From a checkpoint of a small transformer trained on Wikipedia: 10693 steps.
Each number is 500 + 50 x the weight over its row's rms, rounded and kept within 0 to 999. Layers, rows and columns count from 0. Numbers have three digits each. The size before them is the row's rms in percent of the matrix's.

# o: layer 5 attention output (transposed), 96x96, rms 0.255, rows 44-63, columns 0-95
# v: layer 5 attention value, 96x96, rms 0.153, rows 45-63, columns 0-95
# q: layer 5 attention query, 96x96, rms 0.235, rows 64-76, columns 0-95
# k: layer 5 attention key, 96x96, rms 0.22, rows 64-75, columns 0-95
o44 115:501547567494478455504446501514536451433508508447502542425472402394507408468442544553524466638535494567487523541502475506535414551524481604493514463487461484469575454558465520477433465464536481475465557530535534393499528527540443501509555450459539617446537520596521436440485508445511555617
v45 103:428490604513446538413497414520541450495441502574512529525477508482538462497490547566473521520478576478446473445453533491484528487488414512382490588564579523482429497453494435486501422584551458393465574515509466569493543517607570411466536524502443429518459528481519577536469483579508556576
o45 118:513600549468530473569461480487505482473506458477581420557513505494512561477485602513441548377557431505528531541596426472499521429518548567423431462393437531525533459502597558538537494474464535507447555482453408543521576428470475533577504481535418498528489462518459548474447404541551476516
v46 096:477541517467531483524616498497501526502445552535516522521509457480466617523492549534409484433496539449426590513557471605544470438466542535525474506480461471521505437423542437533506520441557553599498457435530551487443447551562557485472477540397564394611491554482423434526448425539544497491
o46 118:551476525523516512531572426529448457503636515507552458511472508441487500484432534487456522459511475499376483511520516553451465492356450540503530469405494469442536518557425481587471490403534494503545553441503574455537529426592611417526565514444498479595533498515487515558460499470514509600
v47 093:459506429570602505430584468475447501498497553491463529565420500453455493583497477479523440587465530572397497554384501450513553471521490479424443473432494473551483479480523460471554541502501563584454490483502537519512517536473490439486603570470534545607498406386528481539590519459479508422
o47 114:405465472504476606508510417494521543497437473507538549519528446539529482527444434566486459510571548377533558530548473469529500522427468550420569570422439490524385502459494446455533510617598547492515578475493548432474501452573514542480519532466427541527461471474466490553482473478499634475
v48 083:486536511570480493536470507522569497531507479499521446417366560511593510485560461550404405426510526539574457492534472483475492556530472543418491466579486508418595438477507454458493460461478498433419530505521460595542486508410583542567493502530507487484477563644541446489422456562470499480
o48 104:585485432486576445503410605594593389511585528487449409556547448480516522460455493562520533480517458585485503496476519560509490441467503490512614439519462489504541423502542523542555454507414546519470555493453478546543525557548504488489506517571487533435506488474483369438486423498544418445
v49 097:514456463399577592520512433607498572426549524522552418413376547516499510420484470523398534501497438530467619476507417523530542588496509483435513463564566443522551560446509441536540517521559451450499520528533516466528576600502530461504455505512487447476484500461518535478451462508477442430
o49 118:566560536475633469486611605539408521565524444540450449463520480465439585495419513499469568407494472485475523480517525463438523446384544505524528460426408499504559447502487412534538486521557508503475480506453490600536438534458474538535599480459549548473507478531502497434536507434507590483
v50 095:543412467474548506418505482462524500445526516560436473598501453525553522515515539487435439501479492576511484488556527467543487482516457489502572524561453496460536519532454590449458416414483545578467473461601516454554468475536445560558466542635516478394419402490545500548563530480588481398
o50 108:484611506527492545489410499528553481470439477465427545454424474529501596500539529479522490486581430460478454438458576477459425551544533524489448524537594467486482396472369401504536479541535517502565552519549441520468524594590513521574471513523525374557422520473471460481531537538466529539
v51 082:483501449444492502475546488453480614459391470470458550461496476474524505485488500429456538637519561547491468453545487490468506523482457533422535458464408496498568533554557505530544540539449527537426540481618521466502486461531433492497483501447497501473641636614517439509571433480432545494
o51 091:465511501482602541471520496541418441526515498524477521526490483570535562475517409507466554490469542421474583497485466588594567472464524550441461463529490470423495564506500521521511548524470437473424569366495470430471610494509468499449412575499536404540363571491542458548526585507508491511
v52 096:520532534576502515521399535563496487432496557482505536480543569370525555492467511456454483581554499461454472469489507567450552443501497526461499523424504654539632533545454409499559529482515500512445547553566485484419433477497478527439542494565459536468500432467447491423571396428489517491
o52 117:501443555448565490533541380543453551500538401550409487469417540490541524503473443449488514490505530515602443381558401546596433492494434531451453549481502492395510553492495585527518546535557462454529481536518471501514513495582490534410489499605492501461556510496566429481560493588480469484
v53 096:583533450580548463536468563448494473553581417448488496518537500478474486479503428474440489480547460539569513392468463561515466479428419485485472470493465536540489429505416499483479434580554468487551535490492529449452631464524452457594593586565593558541503486497492531509512383473485593471
o53 109:464476525467499515455474455511520438568530499494454387531365500553514477540454469434502457570523552452602513531573475414484488510473512464542481386491538622566532501492558497528442456533512556526473588627428535488486432487442515475398439451533565557467512526441573488534518559508472511536
v54 094:507492452407478483560491595508669507479460460518448463468530544548443488559490555458526465424562402565447499539458515430529470518551479515533476481610586518522454452474477474493524469574479477531571530481528502475495547489520473502448570545534503395517483443564363424440461468474585483538
o54 114:438493470468544527515457467449526530452498470501564436561504454443421480559537529373578489529481461626503443602497440519479537524463462516518435515436456487501584494507455422474520469442492505502516525528484484492524443629482427569580508538492532471506473528440625544443504566486488647512
v55 090:500507466589517408538508551514527479485515447455509383503464466548556550443398563578585348541491535508559425440490440470488367492557522489515478571584478565498504565463605558545552468520496537488480540526513481489485505474533454408490461426489450583498526529498455542479496527543475467437
o55 111:534487479543458483477392492474564485481500366448509491414460501510578499512516447550352510561480474615535593574524571447545536535523613466486486490535527442513422503470539546482537491521492533485529505508515486440589470481442508625513506469494520376480461464510487526480544463590505478426
v56 094:462410485567493449507527529516594472527458533523480556499515517621497482382527501370484476467566478574478464422475462587481428523505450402529529473479535457487556504457421523461594541522553551504520493500526544562514548557575510534435539441525447552466471512469468510427552446611437420484
o56 116:462524583485591498487496517516455446531548485429528561519491468437564513562517502436468541551466489567508575458484500420464506558442514526463483457454435535475458522530509500396474511489492462421487503557610450533539464588452470475440502449561509528608380461508551520432431472551656498573
v57 085:498462476466484478467518563495488533506576523523468571491484459474540559542462498479429421560451464587502585513504464512414510647478538506483487520523584510377419579503514434514454461489483542557420397389568481495473513523538516476465561415592489533497575531546513559406517482448558484523
o57 099:504410506423588590458503547407544456512454498523495517507520473509495487596453510459462549434583531526492488496512484487468476574471428511410494542434521523491496561534479411401416525438617463561578493523505522550536614467517517562506615483548500469453461610481443453418488475517507487482
v58 100:457532507469521456502503539532516533580474594462485507537465504359478439449564571383498506488484470500444486526408501467517593566519558526468474608494603561404450475567518509520424440412475462479591529554507371572533422504496525457528511469490529551495459521522489535474452430538504514503
o58 124:519428462489522485583490441520520497472514557488540517578504481501443536542374443613534446499498562425501381443510499554559462495563539496359452479521454572537511581490564498485486553447447472417494454574542504511601497494528456515559593520460438548534480565508509477408514460466459540455
v59 092:538498482495526509467459458547579404480416490456582505527502449578456513466495567556497398439480505560521420546417446594474558587438609442467437496436554501549504497545513606508496549511529574540507492461455523559579526484475503462427468508444582412526451445551532536472483489424464549461
o59 099:532491491531400566478503507563570537415538461546491418434491496465527449490459645550439492536487496454552470438488590548521551522446531457569506443543442578483520558493481480401542438515468426464572468548444533472488538524459498420530565505547440518544487494537454506535445494509575575356
v60 085:462473528523471476404520527492541556422533416547505437460482492470538445570554511463508550539450462499561550481493543596524578564473547449519444572550380449491568461523494546564459538584467486494535541547443460511472518558416440490544554581504479414468434517431503415484518489455565618431
o60 107:488541535480525492403551568567475537554446525497540501610516526598537475428424500528551460497457491394495426466434443478466510459454567418474378438463508457509544562569508559542561475516555438585527497551412479536443533591479420553449445530501549460474566532491532527558472477433496504513
v61 097:544540472421505483484470581514481435577525441454374669530504461503449517511531548439496483507448593525599529496499513478464459476546529467507481432550443519503576571523569422506492452544483532568457515525405538539498432512497507510386518564462535507511434469413541473461506491583407507513
o61 116:535423507460537522477516458570504481492435547435528481507415516476572462442481493401457475520486581403510522538461481550479538531595453496561509475538428427533340492552607480476547461485615453500534516511559423443562442590510571469584512535453553455476502565528441491543459503509525499505
v62 088:535453462470519448618541537449445514510347494483507453547523529512465500496419514555409493566561505522524529534491503482451624536568516475558509481542419475511516431584433510503516459508482383603489525499438515392550544506425559481380529502473527505435485506480493532426509571513545515475
o62 099:485467476591521602514519541484519504424497493532484576446455444459529511504440504528543543605524438466465408544468498580441591470449457436618493464476431544469520590608448484475504459556558525492580483504588446525547486467466455545505423439449405479435503457536504512589509551495432499487
v63 095:511470495524420474511458476481483420551544633540486491551485526475482595498482426512493491449509526514482498471490539479314444588504525570551436459502522502511472457463533494491538543560579422465556526475529511501510512555413581413490509562483566485527540479493625375499498443482569502436
o63 118:542528507496466483543462603442513534469513481450415510593544396460542422418423492428503468536539488556582467578559554470548545472511474508592490537482430499552484607475465442499473466416566561513563536404493547496515610428532520487451498481582507489480455505563534487446512404450503447477
q64 089:498496596462521456514489476505561515456426412478411482513489508528402430542577530527468438447453449533499551525480532469485573571447551455462445497534489525410541512442537506538540478535447480463596399546558534583586512507507583552476414446577493381535529494531610492419519515508510457506
k64 087:567485457498596458524508492465380510471513573557470456484529533564572531504482521521484598498421455428559467448579517506379520512530505564435544438507585550449441566525518452466543524524511487496488489587589419503503496522447475541328532541471476443528484478560538462486473473432465455550
q65 091:508470500569506520539479488485475451507533498549589513472542557396534418587563517436442555445502489568490598548489524417444443497462498509487538510507530477480464573522566493437497493485477484428445436528551582518569476429438479480539554384556370527503414482478476522443464616562575502460
k65 087:471552559471570491581448537409557455573428493529446461460529442588537542507478541469530484473528497470489615461544453436417460521458532499485572629423479595505430618425470468445507484489478487460447433502457562476528531445542585516508570452476547509490507585501461562493543448435512501487
q66 093:577459575436617472473433600456528512528473570500492466500561566520442513500470516486509560449481559441478601494455513523524494494463489513503596524501466491485521504487431530473609462490569433566546442445475442444559546502528402496452472650517474479384465475436502425489564555534483482464
k66 091:511447490423480558479502515489535498490458505511476520425500531505536488368531388481516522441475483454505512551456477504482538558573482574531576451428411535568496542539453456601520568454528505530536605521379476497427535529569530513486539587506470398395523475461492453577605502454532536516
q67 087:524576479471485617508539509454525498460438401533413498430467497510581550479360479568468537538474512536552570441535446438529506520542549490490486499438568619407583511448494580433511486568498490445460570500464428440449486475525508485459537428454539536511442555457524449450482516502518590543
k67 091:508463584461549565428576573496451451483484407550533483468501416450547492513551521504448498516506519554456559436545491567462591469511533476449564496422567494459510450549451617566484496500517540389434525614528523453466540427587495503505513524447571474453377496471459479435528522471541469437
q68 083:485529513390501457568458513592451413563496511497534619459548499468546512401500543424502503486588470447615509536493531498505478522492533575433449538562582478507475465531504459459497462534505402474483493483450544436559497486455524553529455495651466526466537496459468446490600537517411485413
k68 086:463525460459473566496470524493467540506487600496502537503471530515491563527503438462427548581517460440492540393395527439532415590503470500522437565490518478503535481508560440455526376430450438490496586572500449491579572436556572493476532553634539470452511532470533431567512489502411487465
q69 082:591475519517457471396519552529503498573498500468514414514528407443550495520510497515494554420474558513523552541456453542564542469559491464485648565507449517514552456467452506410488478491407499476480477431515470538531405508436523456567576565545461465543477474545433611500534526394566415527
k69 080:635486607572476496574433515477501443466496473431497446414519496535385506490538533512461523460533500450511515482496483467484498501559467504538523408527517481587610493504542440519498436513423558469496431384463546602529457489382471527465521487557512536484433485493512567601470497488549590543
q70 088:521468513554399374536519537407508498427505499458540550531472494512421455546415488491576476424537465434480520447575563571447459469513515528473456537492501603564482592478541596510569376523467503489538528466519558488569489479462570464568501460475467556428551531481466450477487500617491502445
k70 090:560437478548528514598573482487482479488492558447452569547565446529469534631427454521499506361520511512453491485469493540470566566434542464529454527564533571495460429498495534478506522532447405474458428560452475546489442467555529536552494568572395560453484471411489415585511456477519509462
q71 085:449563450532507529521631538491520521462496475516550439505508495476470528543521338532563508564525462462468500463406483472540487523489480542421484568559572468430592550489417435564538527492456491434459482526473586438563498506446536516468519476437481501486442572510429588604469572512471402532
k71 082:585408512484552558549518449488493534500439567487387507478483508501496425529563519455532486533619483514462543550489427431486407362480470495532508517546581539517543463579394564541441499583460509487538473469482490425477511484545509493591456434537510515550426577499556576543488442438511451527
q72 095:510544520482366470493552482575536415458467516548474463586510475571504432491537479516563377505491431484490509512472635523535520562531553521426497530562516466557493450474506470502555468528446492513465482508515526475405494553413494515462526617556487470475472523442380487521409555552469612550
k72 096:562484538451375530483486517492522441504572587486506496514378525493480427520495441553553526424565506606456474420541520534471568462481462496363470583552558516601524513455521513453514515447491543501525546468407585426432459516484511521524550535576456568488465425476544524515436480448494482553
q73 087:550480526494548486551466568570550503478497395565497430475465456533538446491466527495496474551507514474508554380476476449516605508533503462550538471542493512418487537532544401408452572493615571574576440488538527487586444517423493484530405474393497503532510424548509492510416458561547545452
k73 082:486507514341504559542563503545525505478532477558440476538477527517497555477514526568407552545448471532468446575437608453500488572517466430523490490534542456479525409534507522521579466504445486554529430525482537557504483412379564504433498517412467541470515528551521587388413479436465535493
q74 086:511607430609466511521470473541395419543542450439417451446484520512531581433454393411485511535532497521537587501518568504478524511496444548535459438499509418464573452497476505595528426483519545566518480447554564486574487391464497501516534566471544499440554501501524520596475557434520497494
k74 088:556551528466543497471554446570448506603442481499430467446528528488473524400431431498490465498549455531563515585505631452525461449570451520578493531493469558478512487456532491514484460459529481574500520472577443428459517520488473443529574431546478575454508543557533454499346553489567415434
q75 082:544529492607550501449537491568508403577485524460463591431416490531545474571634506481548536540499383493511576535493440489558556481459514536462522508496569532586527505514533501484506449489536437487472537581539468487497394483565442526411443472470508408465495449532493527450478453454463503374
k75 087:433501531524514511577514550514504564490481538480497476477479505550478529462444512424473517486611549553555561377520489530528514565396532479509469478485538506516464473496596417509488487481494449446428514512534504449502424605475468511567399556514374427540515567579530494406483579391545573501
q76 089:415547489578518555604539491459476463574421567528576501409510564534432493571458583503510453516446471577442516526483558444526481499438534509527482602592495451543542500464490578428516579543459433538493403473399511524460531468449499466527483469492453592487451591425521464480508478523467477439